From a checkpoint of a small transformer trained on Wikipedia.
Architecture: rotary positions, untied embeddings.
Each number is 200 + 40 x the weight over its row's rms, rounded and kept within 0 to 999. Layers, rows and columns count from 0. The size before them is the row's rms in percent of the matrix's.

# layer 4 MLP down (transposed), 1536x768, rms 0.094, rows 1274-1292, columns 512-639
097,131,168,146,233,242,131,182,120,194,248,89,172,202,204,179,176,150,168,200,230,232,241,190,161,297,189,87,242,219,200,234,225,219,161,171,205,134,238,178,108,193,214,199,215,223,225,210,173,233,111,231,223,160,184,236,242,141,185,209,279,206,211,242,199,234,215,244,147,233,136,123,217,222,213,273,206,184,233,181,172,195,209,218,135,182,138,202,318,178,258,203,208,216,193,189,177,187,94,151,251,172,214,172,220,188,186,215,189,241,247,206,230,190,252,150,148,281,169,244,298,227,199,189,191,173,152,159,196
098,257,240,221,223,147,248,195,219,269,185,175,142,187,209,216,136,169,179,181,207,188,197,182,203,191,171,181,227,207,276,203,172,206,128,209,193,220,233,226,256,266,218,230,249,208,228,193,224,255,246,268,158,209,125,230,144,208,198,184,174,203,201,237,135,156,159,167,191,199,226,207,169,100,222,198,220,210,200,138,187,243,215,237,233,234,196,179,171,205,217,212,150,154,186,243,193,203,175,162,181,165,239,249,144,219,158,183,235,184,237,195,181,220,207,185,187,162,212,210,235,183,172,186,228,125,233,171,224
101,254,161,133,179,220,179,207,193,171,205,194,231,237,159,149,176,252,252,201,153,205,292,227,200,235,160,273,208,164,242,245,206,177,239,143,177,239,195,161,248,235,158,153,184,246,226,251,233,133,235,165,246,201,253,167,222,188,258,182,151,147,164,159,214,180,282,224,265,166,241,182,239,216,192,183,235,125,199,174,217,219,167,170,173,139,301,211,243,246,173,200,141,209,176,170,280,175,198,192,181,180,234,233,165,204,233,233,148,248,160,149,263,224,225,212,195,242,107,175,160,149,204,150,216,214,209,223,190
103,266,212,234,177,244,213,151,248,142,160,226,267,220,226,224,245,114,184,216,188,138,121,162,165,231,205,220,141,231,175,259,278,178,142,230,239,259,184,206,225,160,130,271,155,213,151,206,192,169,181,236,160,192,192,210,230,194,206,149,178,225,279,122,227,154,171,171,189,202,196,190,190,248,305,286,279,193,246,152,102,235,226,189,222,176,188,225,229,123,166,129,127,212,233,285,119,321,196,198,221,180,234,225,226,172,224,257,147,238,225,151,188,254,271,171,228,170,266,209,183,170,173,237,169,161,173,234,203
102,193,184,234,316,168,193,245,242,168,309,255,289,285,187,231,190,201,209,146,203,239,208,170,236,162,174,198,267,196,180,214,234,138,200,211,182,245,195,162,205,213,234,249,134,171,198,204,252,181,134,81,209,184,234,232,108,181,175,244,197,229,265,138,190,113,188,265,245,180,232,261,298,134,172,173,200,196,248,224,116,201,266,182,224,140,183,244,205,182,145,229,195,169,181,191,111,182,164,196,172,94,256,257,219,214,238,190,192,202,208,164,239,162,251,224,221,186,174,217,220,248,162,203,179,127,212,129,172
100,202,156,185,106,221,184,175,178,193,183,234,209,212,217,239,228,184,123,201,267,219,227,198,260,163,238,167,165,231,171,254,163,202,236,177,185,199,300,210,182,217,141,140,149,159,225,216,116,220,237,262,209,193,162,218,216,214,224,187,173,172,216,224,215,214,206,146,176,161,171,189,186,212,170,188,251,165,216,196,301,158,188,210,123,277,245,144,217,247,199,203,199,255,219,201,174,173,253,244,176,168,226,202,193,212,150,159,215,266,208,225,195,254,210,207,225,145,233,210,255,195,204,183,250,173,236,186,171
099,149,163,226,274,238,149,251,208,206,239,105,205,163,237,187,189,260,246,122,161,216,194,233,276,156,158,215,188,229,180,231,223,174,159,170,177,206,170,170,140,249,243,206,167,163,160,169,188,143,195,210,237,173,174,250,258,177,99,115,293,193,144,113,195,242,197,207,166,198,114,128,125,209,232,164,216,195,123,249,227,191,186,265,204,192,126,240,206,185,127,182,191,182,173,176,239,268,262,210,195,267,249,219,193,166,183,265,169,213,167,211,203,137,200,147,152,179,250,203,247,135,205,124,282,168,154,220,249
092,217,161,241,187,176,156,198,147,214,190,242,203,204,162,242,271,203,241,223,249,229,276,204,238,207,239,217,144,230,265,182,270,194,245,222,213,219,240,186,193,225,171,201,187,111,113,198,179,177,173,205,245,139,230,246,245,194,302,188,175,216,251,271,217,216,178,213,212,173,213,197,138,169,146,230,195,167,172,193,196,241,220,216,274,221,276,196,207,134,203,228,208,102,235,98,214,202,192,246,215,203,105,206,193,172,238,250,151,204,204,209,251,183,178,258,255,147,138,198,173,268,232,196,204,287,159,158,165
096,115,223,245,145,217,149,157,206,232,296,127,176,172,240,241,233,159,141,112,202,213,194,230,220,255,195,192,196,276,254,225,145,165,241,109,180,210,236,193,155,163,238,171,157,229,309,215,191,148,201,202,172,227,195,116,192,232,247,205,176,184,212,200,194,249,230,148,194,200,274,191,249,188,153,226,198,199,237,197,200,178,192,163,213,245,131,239,195,206,227,224,189,153,231,204,217,186,176,197,169,205,208,143,115,120,224,109,258,197,138,176,253,224,217,232,155,217,250,225,249,149,171,254,172,288,224,287,134
103,215,141,223,200,120,343,223,217,245,209,271,185,176,236,172,176,226,207,177,156,213,223,220,246,181,198,219,138,204,220,207,180,227,199,169,254,249,182,132,188,271,191,224,213,204,191,192,213,152,180,220,197,192,202,328,277,213,106,238,164,220,210,216,118,186,207,268,151,256,199,232,212,207,182,216,192,199,179,136,153,204,217,194,169,201,138,199,141,146,186,212,119,236,166,266,191,278,178,135,231,190,198,207,219,249,151,260,188,235,254,222,211,99,186,154,177,228,242,199,217,272,171,276,220,195,246,239,213
100,210,192,207,200,176,212,180,174,191,184,205,201,166,253,228,222,167,201,174,184,224,220,226,164,197,217,222,192,222,274,247,207,199,210,237,162,213,202,212,216,194,102,217,221,174,215,254,214,224,201,163,179,155,178,217,227,201,248,142,240,135,197,270,152,167,168,214,180,241,249,167,235,118,234,165,215,210,127,176,219,209,167,184,244,182,139,201,199,226,239,145,207,264,155,202,237,265,226,244,183,233,244,200,200,235,156,189,252,238,209,159,107,189,254,166,239,258,211,230,225,231,193,178,172,239,250,135,154
098,214,226,236,221,180,135,280,248,209,229,187,218,210,266,253,185,135,227,278,205,213,217,252,212,204,198,238,252,160,163,151,221,186,149,219,198,243,101,214,143,142,223,142,204,226,232,179,161,234,220,225,98,202,157,184,195,289,253,252,196,239,195,205,187,189,183,141,195,178,211,225,144,205,221,253,206,147,175,171,161,176,152,192,141,237,198,189,186,214,206,218,182,208,140,205,222,119,200,175,187,198,244,251,209,135,181,149,165,194,261,225,191,181,163,163,246,247,194,175,154,98,203,257,172,279,278,250,226
100,174,169,236,269,124,198,222,220,144,183,198,262,198,208,228,232,242,261,255,249,156,156,230,195,233,245,219,236,233,204,163,238,256,150,199,218,152,196,220,215,190,246,233,223,157,254,134,197,248,182,240,214,144,163,191,160,146,313,130,190,128,198,202,220,281,152,133,226,179,151,180,215,160,179,227,201,234,149,203,156,236,154,222,207,227,101,215,224,230,270,96,214,158,277,186,240,224,208,189,189,257,131,224,184,158,113,281,161,188,219,246,169,193,187,241,146,234,186,237,192,152,213,230,185,225,258,197,228
100,235,137,214,139,106,228,154,240,199,252,188,206,210,235,221,236,228,244,226,168,172,222,240,161,221,243,188,271,202,261,211,146,201,235,170,132,106,176,155,196,232,211,204,226,193,215,123,172,210,192,142,255,151,157,215,261,175,201,244,208,235,162,225,195,304,167,197,190,199,131,197,240,266,185,234,230,196,251,182,221,158,228,203,211,179,191,174,199,148,239,248,207,242,159,283,229,182,310,219,203,245,229,165,217,247,171,208,130,186,140,249,223,163,200,239,235,274,172,223,216,168,155,176,185,179,171,214,218
101,232,282,266,223,224,196,208,253,234,217,206,255,123,133,290,213,192,168,190,142,228,172,167,202,212,164,114,208,176,176,210,206,188,190,259,183,145,221,150,203,142,168,192,188,207,218,146,219,156,282,145,206,193,196,187,206,216,200,237,262,246,204,262,256,180,185,216,218,283,177,165,114,201,167,186,184,166,261,297,148,246,188,166,207,205,233,227,166,112,215,134,218,141,264,208,130,151,180,244,206,241,174,228,204,249,145,222,118,171,175,255,250,153,239,210,167,210,188,243,218,147,190,275,192,180,231,177,200
096,179,168,197,163,211,154,203,185,207,135,209,116,177,216,193,242,195,132,173,138,167,242,128,307,144,204,247,78,205,196,200,207,157,192,217,225,219,216,170,221,213,191,172,176,216,179,227,206,225,214,130,204,174,181,155,212,191,207,224,211,234,233,194,270,227,171,240,164,184,198,196,259,189,251,164,233,201,120,243,230,208,164,335,182,177,193,44,245,204,220,198,155,165,219,204,171,194,200,199,208,191,185,185,270,204,142,219,207,95,157,181,228,193,211,200,212,216,157,228,223,145,196,239,193,215,145,200,191
094,190,207,235,223,169,156,218,227,242,224,163,178,170,297,191,196,180,245,212,226,198,141,212,181,225,184,214,156,155,241,238,188,220,229,178,216,225,230,187,167,239,213,216,165,260,218,208,237,212,182,189,178,165,219,172,184,177,215,191,216,240,267,189,204,241,205,128,224,208,275,162,163,243,291,206,177,171,240,250,133,250,122,218,292,165,200,122,230,113,154,228,154,220,117,196,341,195,214,211,316,129,205,231,214,217,183,243,127,270,223,266,184,235,170,226,233,181,216,233,279,264,185,253,134,245,148,233,239
104,245,206,225,264,205,245,181,252,196,167,210,249,210,155,129,156,203,244,271,219,211,132,183,213,196,239,184,193,237,242,209,242,169,187,178,158,187,185,190,196,147,285,195,189,189,247,196,234,209,193,221,251,141,282,243,175,198,276,228,291,162,204,248,219,241,214,182,262,221,209,249,250,247,176,191,235,231,236,147,184,154,104,174,150,199,201,265,260,155,154,211,192,185,177,167,225,168,198,215,195,180,162,235,274,247,134,164,174,184,203,229,239,208,215,204,143,215,200,184,215,201,210,231,216,144,211,238,178
104,190,208,206,170,209,220,199,196,225,93,192,163,228,239,195,237,171,150,188,201,177,245,263,211,141,222,205,181,211,282,188,163,205,153,248,158,185,202,208,121,232,310,169,241,168,253,227,161,233,193,212,225,215,256,178,281,211,160,211,193,211,227,208,236,194,144,176,123,154,202,181,175,249,189,235,183,162,148,184,176,269,228,223,225,167,187,181,236,221,119,238,236,156,120,238,232,216,156,189,171,194,167,213,253,170,297,281,226,220,228,275,167,274,96,203,208,176,232,185,273,213,227,159,164,108,219,205,181
# layer 4 MLP gate, 1536x768, rms 0.0813, rows 1275-1292, columns 512-639
092,205,265,163,189,195,190,255,232,176,230,219,181,181,135,153,332,155,171,237,213,224,237,202,156,185,225,250,190,189,233,191,214,189,264,219,265,205,91,227,177,171,214,201,83,189,213,215,218,223,211,129,159,205,195,186,192,136,129,211,233,220,237,215,182,301,247,162,274,238,189,264,218,327,158,175,214,276,135,176,185,199,216,196,248,185,233,214,235,214,243,199,214,222,199,180,177,180,195,196,248,205,199,208,241,170,192,250,252,187,213,173,219,94,241,163,219,222,186,199,202,197,223,162,233,214,212,177,232
102,198,189,225,228,172,307,165,200,238,144,176,122,258,187,167,219,245,266,122,212,191,156,178,271,287,219,228,233,128,226,167,173,199,186,180,204,153,224,240,242,220,213,171,224,148,192,223,234,95,238,196,181,175,165,208,148,169,190,257,179,155,156,209,251,190,225,214,239,223,132,224,235,208,171,210,220,268,133,189,186,178,165,243,171,195,241,175,144,228,181,175,205,205,220,202,280,243,97,178,247,197,160,187,256,270,186,225,198,214,247,205,214,225,182,168,184,199,235,177,211,234,167,224,204,216,206,204,197
105,156,267,187,159,248,238,179,251,185,218,141,191,300,191,177,252,197,241,178,245,148,180,205,247,199,196,215,209,211,230,165,206,203,153,221,169,223,186,141,142,270,142,196,187,191,179,192,200,250,256,187,215,213,227,256,215,220,173,173,209,232,231,313,288,190,160,232,127,182,238,176,156,180,241,200,177,173,179,216,153,172,169,137,172,170,107,193,148,187,304,195,151,192,199,157,195,200,274,226,188,135,232,152,279,217,215,262,186,190,131,185,191,204,164,203,212,146,208,228,137,240,199,210,286,203,189,313,174
105,167,203,162,137,211,109,227,153,279,136,263,164,191,199,148,222,156,174,201,239,180,236,250,131,226,178,212,177,187,224,270,132,191,219,196,218,248,216,165,191,186,253,154,212,224,199,137,115,226,249,223,207,263,156,275,227,171,259,177,241,223,181,156,216,241,172,172,207,229,175,301,185,163,210,303,172,212,206,133,207,148,255,253,168,218,192,209,231,234,250,213,247,215,146,316,281,171,225,198,150,240,219,164,207,184,195,228,156,228,186,168,202,184,170,171,193,208,194,222,206,177,166,227,235,105,87,228,173
096,154,194,165,168,172,235,193,201,175,210,216,220,154,145,209,176,232,199,210,185,173,273,193,147,175,194,197,144,202,191,203,232,166,201,198,236,280,205,197,184,210,193,196,166,219,209,111,205,109,208,108,273,234,162,244,173,237,89,218,176,201,167,139,251,78,161,180,196,202,249,219,199,204,248,249,202,179,162,196,123,191,193,151,192,220,228,160,136,227,196,229,299,215,121,288,232,273,161,226,148,249,242,203,208,205,193,150,237,234,200,181,253,179,207,229,195,201,170,176,148,211,181,255,209,182,224,268,161
099,168,176,141,186,209,254,149,159,169,179,204,169,219,190,177,169,196,290,202,202,184,175,257,167,172,181,127,213,220,223,217,154,212,221,147,146,210,239,219,215,201,266,172,206,217,292,254,211,143,163,222,215,209,237,231,202,135,261,210,205,213,213,249,227,221,148,216,266,316,202,193,254,167,235,236,201,169,172,248,195,147,244,208,159,194,300,175,179,220,178,156,214,155,196,225,207,187,130,211,149,233,231,170,199,245,199,159,153,215,256,128,267,196,197,208,239,103,204,245,158,188,185,91,223,205,286,257,235
092,201,189,199,121,213,227,212,238,248,200,121,235,229,114,211,222,263,220,290,235,205,217,227,187,200,246,144,239,245,218,292,262,161,243,207,207,108,248,167,147,240,138,236,239,223,229,172,169,168,159,118,204,185,137,134,193,168,167,239,195,145,187,159,170,177,158,196,146,259,240,211,184,230,193,206,157,196,171,209,185,194,149,304,240,230,169,208,123,182,273,194,154,116,222,274,195,300,219,175,225,169,147,181,179,165,172,127,202,197,171,172,190,192,150,242,165,154,205,263,213,305,214,173,119,233,222,195,197
094,216,124,229,239,177,154,159,216,178,179,200,239,200,164,171,179,180,195,257,202,182,175,154,130,186,147,154,162,175,221,224,195,160,242,210,265,168,226,211,185,263,198,184,207,182,211,205,196,240,206,167,247,160,126,227,142,196,189,235,208,245,150,229,128,139,177,188,135,267,215,244,194,162,261,209,217,185,248,200,207,297,210,193,175,205,223,93,198,234,162,162,179,132,161,215,183,224,292,142,263,219,232,253,232,204,170,170,198,172,181,200,191,181,184,208,271,230,143,117,224,152,222,229,185,156,215,172,137
101,151,171,205,197,159,234,248,153,246,271,196,234,217,200,207,189,197,150,197,234,208,217,180,125,262,195,141,237,193,253,201,166,212,121,166,173,210,160,170,239,180,163,119,142,209,237,278,189,171,137,223,202,283,213,186,177,165,210,189,181,175,205,179,207,209,227,215,312,121,177,180,258,129,188,290,147,216,226,74,184,170,174,262,224,202,210,225,243,166,190,183,245,284,250,214,164,221,212,185,248,194,201,212,202,145,143,219,196,174,191,240,179,281,218,241,268,176,232,218,233,177,270,206,208,227,170,225,187
096,121,169,204,229,207,166,185,252,213,194,234,178,247,206,207,228,211,215,237,125,198,183,288,145,220,188,246,129,254,177,251,214,229,247,199,174,237,236,233,138,232,175,209,223,149,194,238,203,212,170,132,226,94,269,153,108,181,132,206,262,277,200,227,207,180,234,203,218,133,205,267,200,211,190,208,156,119,189,172,239,216,176,241,245,191,192,277,167,132,255,106,214,199,237,208,194,154,190,207,166,272,123,220,203,242,188,153,199,207,243,182,265,231,195,239,190,215,169,235,253,254,189,213,224,207,253,153,151
094,231,152,219,193,266,184,151,217,188,213,194,178,253,152,173,197,190,215,287,179,238,190,222,179,216,207,226,179,160,200,212,215,199,208,257,180,244,247,253,190,253,221,245,154,239,185,253,197,212,161,243,223,176,241,227,194,193,145,236,251,235,211,202,195,171,212,238,218,185,228,222,140,106,204,225,196,219,188,240,212,174,204,270,190,169,245,213,197,191,184,171,208,206,184,136,197,206,202,178,189,248,218,123,187,183,216,181,247,198,198,239,77,160,208,263,253,111,256,186,176,235,240,245,225,209,185,195,198
097,161,150,207,78,203,179,135,207,253,208,225,191,123,195,166,215,161,197,206,218,232,172,248,163,230,107,189,200,245,140,180,155,229,271,206,186,140,192,225,145,252,128,170,227,225,186,228,203,194,133,195,235,275,268,191,248,220,143,177,236,175,164,257,208,179,171,127,226,178,193,197,232,199,275,197,192,303,229,154,157,158,199,230,174,188,146,123,253,234,196,205,217,232,246,221,139,193,201,223,155,151,221,133,164,142,202,209,177,206,212,215,145,186,212,234,187,247,170,122,254,288,245,258,250,198,257,159,169
100,191,138,198,146,219,222,141,250,184,243,181,169,155,183,156,173,125,222,161,198,208,150,169,253,286,221,175,189,194,205,210,265,145,204,202,172,213,264,244,198,242,239,186,213,142,154,257,226,200,218,215,198,183,211,188,144,197,247,248,235,217,199,121,199,191,249,226,221,254,207,211,122,223,270,172,182,254,218,163,202,174,191,106,205,120,178,133,169,255,256,234,275,136,215,203,203,264,242,164,202,247,222,283,209,237,217,154,245,171,134,165,209,220,248,144,173,201,131,123,128,234,199,224,186,166,197,209,123
097,265,215,192,218,227,208,180,200,255,193,212,237,173,198,167,202,178,225,188,149,179,127,223,208,249,110,189,177,193,236,179,196,210,91,254,168,189,247,213,175,198,190,178,202,168,194,248,158,194,118,214,241,226,186,241,206,161,186,245,229,177,228,135,167,233,161,171,188,218,239,210,178,153,233,164,151,190,190,197,212,196,178,137,207,186,228,208,233,134,162,167,214,182,198,163,171,194,162,169,264,151,234,176,191,226,268,169,188,181,185,209,200,259,160,249,202,262,109,178,224,103,228,212,240,227,181,169,213
093,155,191,208,199,182,145,186,198,200,168,168,133,156,230,230,190,201,173,208,221,212,191,187,181,208,206,260,275,172,193,180,219,281,223,268,194,220,225,299,220,238,99,289,240,251,193,249,189,213,240,245,283,236,224,250,229,187,206,189,155,141,216,183,260,223,222,157,178,170,196,183,241,148,173,159,180,200,237,234,276,153,269,231,163,244,238,261,238,163,219,167,268,208,196,185,217,236,284,230,150,206,157,150,183,176,249,154,89,219,160,132,190,273,225,166,238,156,194,245,204,178,205,217,227,226,203,154,200
096,154,191,164,247,172,230,237,265,252,186,178,225,215,196,214,223,222,294,162,194,220,221,144,245,145,151,232,189,214,211,220,189,232,165,126,217,216,241,206,150,179,184,223,156,136,195,110,218,258,173,209,244,208,191,141,185,252,221,277,186,229,246,233,252,218,170,256,216,213,193,216,229,210,158,240,206,185,210,251,174,179,181,233,182,203,289,181,177,214,204,239,260,137,254,227,264,172,252,221,151,214,181,262,212,130,153,198,184,210,188,200,186,229,186,183,206,266,264,196,229,192,236,182,148,189,166,264,190
103,215,223,140,263,202,198,277,189,171,215,186,209,245,130,188,176,134,171,238,218,158,218,175,158,157,169,273,193,142,191,132,223,206,235,221,219,196,237,228,177,154,209,204,149,194,252,205,198,160,240,247,216,198,173,210,180,208,201,219,237,241,126,173,126,252,200,266,195,241,207,161,215,174,182,235,180,119,179,212,196,239,160,241,180,164,148,145,223,204,200,183,141,190,204,227,299,215,140,171,235,175,181,141,240,188,245,281,177,192,214,169,198,205,144,187,188,226,154,245,246,192,210,205,301,126,161,201,309
105,255,147,245,107,205,102,171,143,200,137,219,211,165,111,212,242,143,273,188,140,158,253,214,196,249,241,260,204,227,190,250,233,258,165,177,205,160,204,195,192,239,192,211,278,228,189,210,178,228,116,268,150,160,205,189,210,171,158,229,188,229,171,240,256,242,141,214,198,117,194,249,214,211,167,203,157,243,149,176,216,146,263,157,222,214,134,235,203,189,233,205,246,160,110,172,188,194,204,191,148,223,225,204,211,232,186,199,204,199,233,184,236,114,249,113,301,270,230,156,249,180,177,172,260,232,230,284,259
# layer 4 MLP up, 1536x768, rms 0.0827, rows 1275-1292, columns 512-639
097,149,158,257,250,150,141,207,203,243,132,207,197,108,223,209,157,156,239,153,137,148,236,160,196,202,158,249,265,216,196,180,192,231,166,199,210,191,246,203,213,172,217,221,269,272,261,225,158,105,278,164,187,185,219,165,188,184,274,220,231,224,152,199,242,203,223,175,186,203,199,215,191,216,247,211,246,47,223,198,259,245,239,181,159,158,174,239,229,180,173,163,235,100,202,209,156,206,142,228,155,219,188,178,203,240,216,156,215,155,216,196,172,178,191,158,225,188,167,165,233,223,246,164,236,139,222,209,184
101,156,226,193,249,219,183,247,263,185,240,249,197,204,193,230,217,161,208,222,208,153,189,145,172,152,272,210,167,191,220,222,176,143,130,211,204,165,196,144,226,203,164,230,154,188,218,111,221,188,165,187,250,195,204,181,210,231,118,196,186,256,198,179,231,197,248,158,199,192,202,222,215,203,246,221,253,201,203,194,182,175,224,222,179,237,187,214,189,159,217,236,94,198,195,184,141,210,265,232,197,199,190,222,160,181,198,202,188,272,265,236,121,172,165,237,229,244,196,186,199,130,242,242,123,176,167,152,173
099,249,256,154,219,120,250,150,128,178,242,228,248,233,201,202,203,219,154,157,251,165,199,256,222,220,259,99,248,218,228,137,231,103,174,197,176,176,212,279,224,157,234,204,206,180,205,219,211,216,195,183,217,204,167,248,193,291,195,173,198,118,235,176,204,238,250,133,222,200,157,152,260,243,170,172,157,212,216,211,197,150,227,176,219,185,164,142,188,269,206,278,179,182,159,184,225,195,201,245,195,265,136,254,142,241,132,219,162,159,188,240,179,164,206,268,157,199,193,203,206,152,220,214,237,189,272,296,191
103,236,207,197,171,197,209,174,217,230,236,143,225,250,211,245,202,286,165,177,188,180,230,163,278,227,152,228,262,158,157,166,254,157,173,230,132,151,208,262,229,145,167,190,179,152,213,191,226,129,187,116,213,139,215,249,178,232,163,223,173,129,196,259,155,223,211,244,158,175,195,118,235,248,92,145,237,197,216,194,239,221,175,79,217,202,210,214,129,210,168,184,119,174,246,179,165,208,205,148,236,164,164,173,214,239,199,156,218,178,172,227,211,219,203,193,224,259,262,190,246,308,216,185,216,242,292,154,198
096,179,236,161,299,213,81,263,223,225,188,162,219,245,233,186,206,234,132,197,172,232,186,187,195,193,172,294,222,193,183,157,200,198,188,225,164,137,182,229,175,188,211,191,194,166,250,217,198,209,227,262,176,221,220,238,191,194,232,184,224,196,161,224,184,183,235,283,191,221,169,213,160,218,227,179,224,191,214,205,255,179,189,260,195,285,187,237,239,145,241,226,234,241,227,161,213,140,258,144,259,207,196,209,170,246,228,288,197,183,164,152,131,186,183,168,212,212,238,190,251,261,177,182,196,162,194,219,175
093,145,214,107,189,199,183,203,210,241,155,173,251,204,271,185,166,189,187,126,232,199,197,193,230,192,205,176,184,263,200,201,151,215,210,186,200,184,195,221,103,205,218,262,134,183,263,205,179,130,182,124,190,239,155,239,255,220,230,181,174,228,228,213,251,233,206,179,180,168,278,200,194,176,177,196,211,192,147,221,203,201,169,128,186,219,160,173,94,260,226,179,218,160,233,261,258,213,200,181,208,207,147,218,251,177,183,233,167,268,289,171,228,239,220,185,203,151,154,173,217,179,215,109,227,278,213,226,185
092,235,195,186,198,252,185,195,255,170,159,194,273,245,232,203,219,231,170,200,140,175,161,232,214,261,259,202,206,214,208,148,231,147,149,184,158,126,201,174,178,153,230,209,221,211,186,235,259,189,195,222,157,221,186,178,209,211,180,91,172,214,220,157,239,204,204,197,186,159,255,165,201,154,219,196,197,176,197,206,113,117,180,228,198,224,177,214,151,204,205,148,159,203,212,251,262,173,173,157,195,222,149,192,247,188,232,229,145,239,164,205,148,211,155,232,185,163,128,247,212,195,219,126,204,130,235,239,212
095,127,202,201,197,212,181,197,222,234,238,208,225,139,151,209,231,225,218,216,240,174,270,207,300,236,179,179,154,184,253,254,153,264,210,158,226,200,158,193,195,172,196,180,152,226,163,189,227,189,134,225,220,191,235,238,174,167,203,221,217,204,260,234,207,219,207,123,158,217,135,177,215,211,175,168,81,203,224,185,238,188,234,170,196,208,197,153,176,136,153,230,203,162,172,228,283,120,226,184,189,184,230,140,216,147,182,301,243,104,242,249,200,140,169,222,185,185,235,172,214,225,104,232,289,177,205,163,237
107,290,161,209,173,172,219,201,193,172,140,256,103,190,194,149,165,249,239,203,114,154,233,240,271,181,239,235,168,236,210,216,187,258,222,179,213,200,222,196,148,210,207,242,279,180,188,147,192,218,212,190,208,179,230,271,213,246,156,218,195,206,196,155,186,178,204,198,96,280,266,203,161,216,281,174,226,218,201,255,214,271,225,154,150,141,213,175,116,223,192,229,94,148,219,218,211,220,200,197,144,186,234,203,228,263,207,212,157,227,196,186,175,84,159,128,134,212,193,181,144,199,154,169,180,209,251,226,202
094,177,216,210,197,172,199,165,220,206,185,275,218,224,124,196,192,208,190,159,125,262,113,246,186,148,172,192,254,217,187,247,213,220,241,135,221,251,254,146,213,178,167,185,187,299,246,235,162,326,305,162,132,198,217,221,184,233,152,152,223,201,192,185,192,119,201,159,213,203,208,192,218,180,271,142,191,128,164,169,223,119,208,142,228,179,141,157,187,149,211,185,143,288,195,227,232,220,193,167,171,263,245,182,225,220,211,215,225,197,228,211,131,192,191,233,178,152,238,239,253,162,227,173,192,225,223,128,162
094,146,230,215,191,168,237,220,219,172,199,225,204,204,247,198,229,188,190,148,207,226,219,187,214,214,203,162,194,156,166,139,214,149,207,120,228,193,181,149,236,118,153,131,250,127,274,103,233,166,208,156,197,216,116,217,173,183,237,184,164,102,190,177,254,224,184,176,160,170,184,230,242,208,194,244,193,180,196,159,183,183,193,195,200,213,199,190,188,217,183,195,147,178,164,234,188,84,186,212,143,136,232,241,227,149,171,193,173,213,150,163,300,214,227,208,199,233,140,227,216,182,174,269,207,210,188,235,173
097,216,144,155,199,140,171,185,221,182,234,226,156,232,229,112,239,218,238,259,194,222,140,187,203,241,182,231,221,316,217,217,129,280,244,214,207,212,193,216,229,225,228,218,168,198,202,218,194,161,258,214,223,215,226,208,230,197,184,235,189,258,219,190,228,193,147,158,167,191,137,197,240,209,199,218,274,212,224,226,122,209,196,217,150,244,211,119,169,207,190,253,190,225,214,219,192,259,168,214,191,190,221,217,155,238,215,274,149,174,218,209,173,214,164,201,144,196,157,204,275,235,162,192,165,136,188,216,189
099,186,183,124,199,134,210,250,186,255,154,164,300,218,250,220,151,159,192,135,214,223,192,129,210,223,219,140,129,155,198,207,236,234,160,189,189,221,218,180,228,206,183,227,194,178,153,239,195,195,185,226,211,197,260,177,217,227,234,218,216,188,198,186,154,143,290,234,160,191,216,180,175,182,236,196,185,178,286,148,147,199,292,132,217,161,183,173,262,143,214,197,188,207,254,171,219,249,227,199,184,267,228,200,209,204,211,143,179,207,185,208,213,264,293,165,187,265,215,192,196,226,197,222,224,243,268,145,179
103,185,210,243,211,191,116,197,213,173,149,242,176,139,140,241,194,224,244,152,153,188,144,156,204,205,170,146,238,134,181,183,182,153,195,250,188,247,237,198,190,164,190,236,151,183,159,178,224,194,300,200,246,172,186,169,211,195,173,200,216,142,217,154,161,209,224,212,212,138,158,166,101,215,226,175,146,141,244,256,200,141,230,215,157,238,261,254,195,177,294,160,160,222,213,179,206,236,192,220,241,217,238,179,174,260,203,179,220,209,229,119,210,251,210,189,257,302,181,172,252,135,199,252,175,203,247,210,152
097,187,221,137,268,143,194,191,110,225,208,191,233,238,161,234,168,216,171,280,139,160,213,155,279,250,268,216,160,148,191,177,188,186,161,168,158,161,234,157,172,202,236,182,191,214,176,222,205,139,130,212,166,179,262,178,238,221,252,228,177,276,236,272,146,186,154,201,210,221,215,185,256,195,167,192,236,297,163,186,188,238,184,194,219,209,147,164,222,297,161,247,146,178,234,238,151,102,177,150,210,203,254,179,210,140,197,258,215,138,216,194,190,223,234,134,228,202,170,176,210,172,225,170,179,165,188,253,180
098,230,207,257,214,192,213,179,177,147,173,182,216,194,183,122,193,222,152,191,131,237,202,295,166,279,218,181,172,192,244,271,190,178,216,235,175,187,214,211,193,133,223,262,200,240,233,250,173,151,223,222,218,227,263,250,168,167,189,193,203,159,162,180,96,186,186,169,175,143,204,197,165,148,213,207,209,179,219,155,200,151,262,257,236,146,126,264,267,201,123,158,127,242,159,193,195,207,165,209,199,216,208,167,173,200,282,216,173,172,188,203,203,154,180,267,145,157,149,246,122,171,244,258,220,193,202,147,270
105,198,183,189,196,179,165,199,261,238,202,146,216,259,202,223,217,225,180,151,214,219,158,227,173,104,195,206,182,192,259,249,201,253,208,180,175,155,237,176,237,177,258,144,106,180,223,274,141,232,151,195,151,205,240,188,178,173,187,194,297,219,264,231,227,210,213,235,159,173,239,213,126,180,205,199,254,249,186,216,201,187,145,212,199,177,202,189,234,155,137,228,232,182,171,208,134,249,222,224,201,230,162,218,209,143,174,200,243,207,191,198,129,217,147,275,143,254,191,209,162,182,235,220,201,192,210,236,197
106,231,193,226,81,177,201,176,221,199,187,175,231,201,125,203,236,133,189,217,206,132,209,183,173,272,195,222,201,255,175,151,193,203,196,153,267,168,179,208,184,181,173,195,185,241,236,226,228,196,180,236,155,260,185,151,200,200,213,189,229,215,244,267,246,246,153,199,219,192,133,229,270,207,190,231,224,243,175,187,184,200,205,169,215,185,241,266,189,166,281,198,208,182,120,206,195,186,137,180,165,239,182,263,138,164,179,198,211,216,196,198,201,100,284,121,193,245,241,172,196,272,183,207,237,299,240,213,239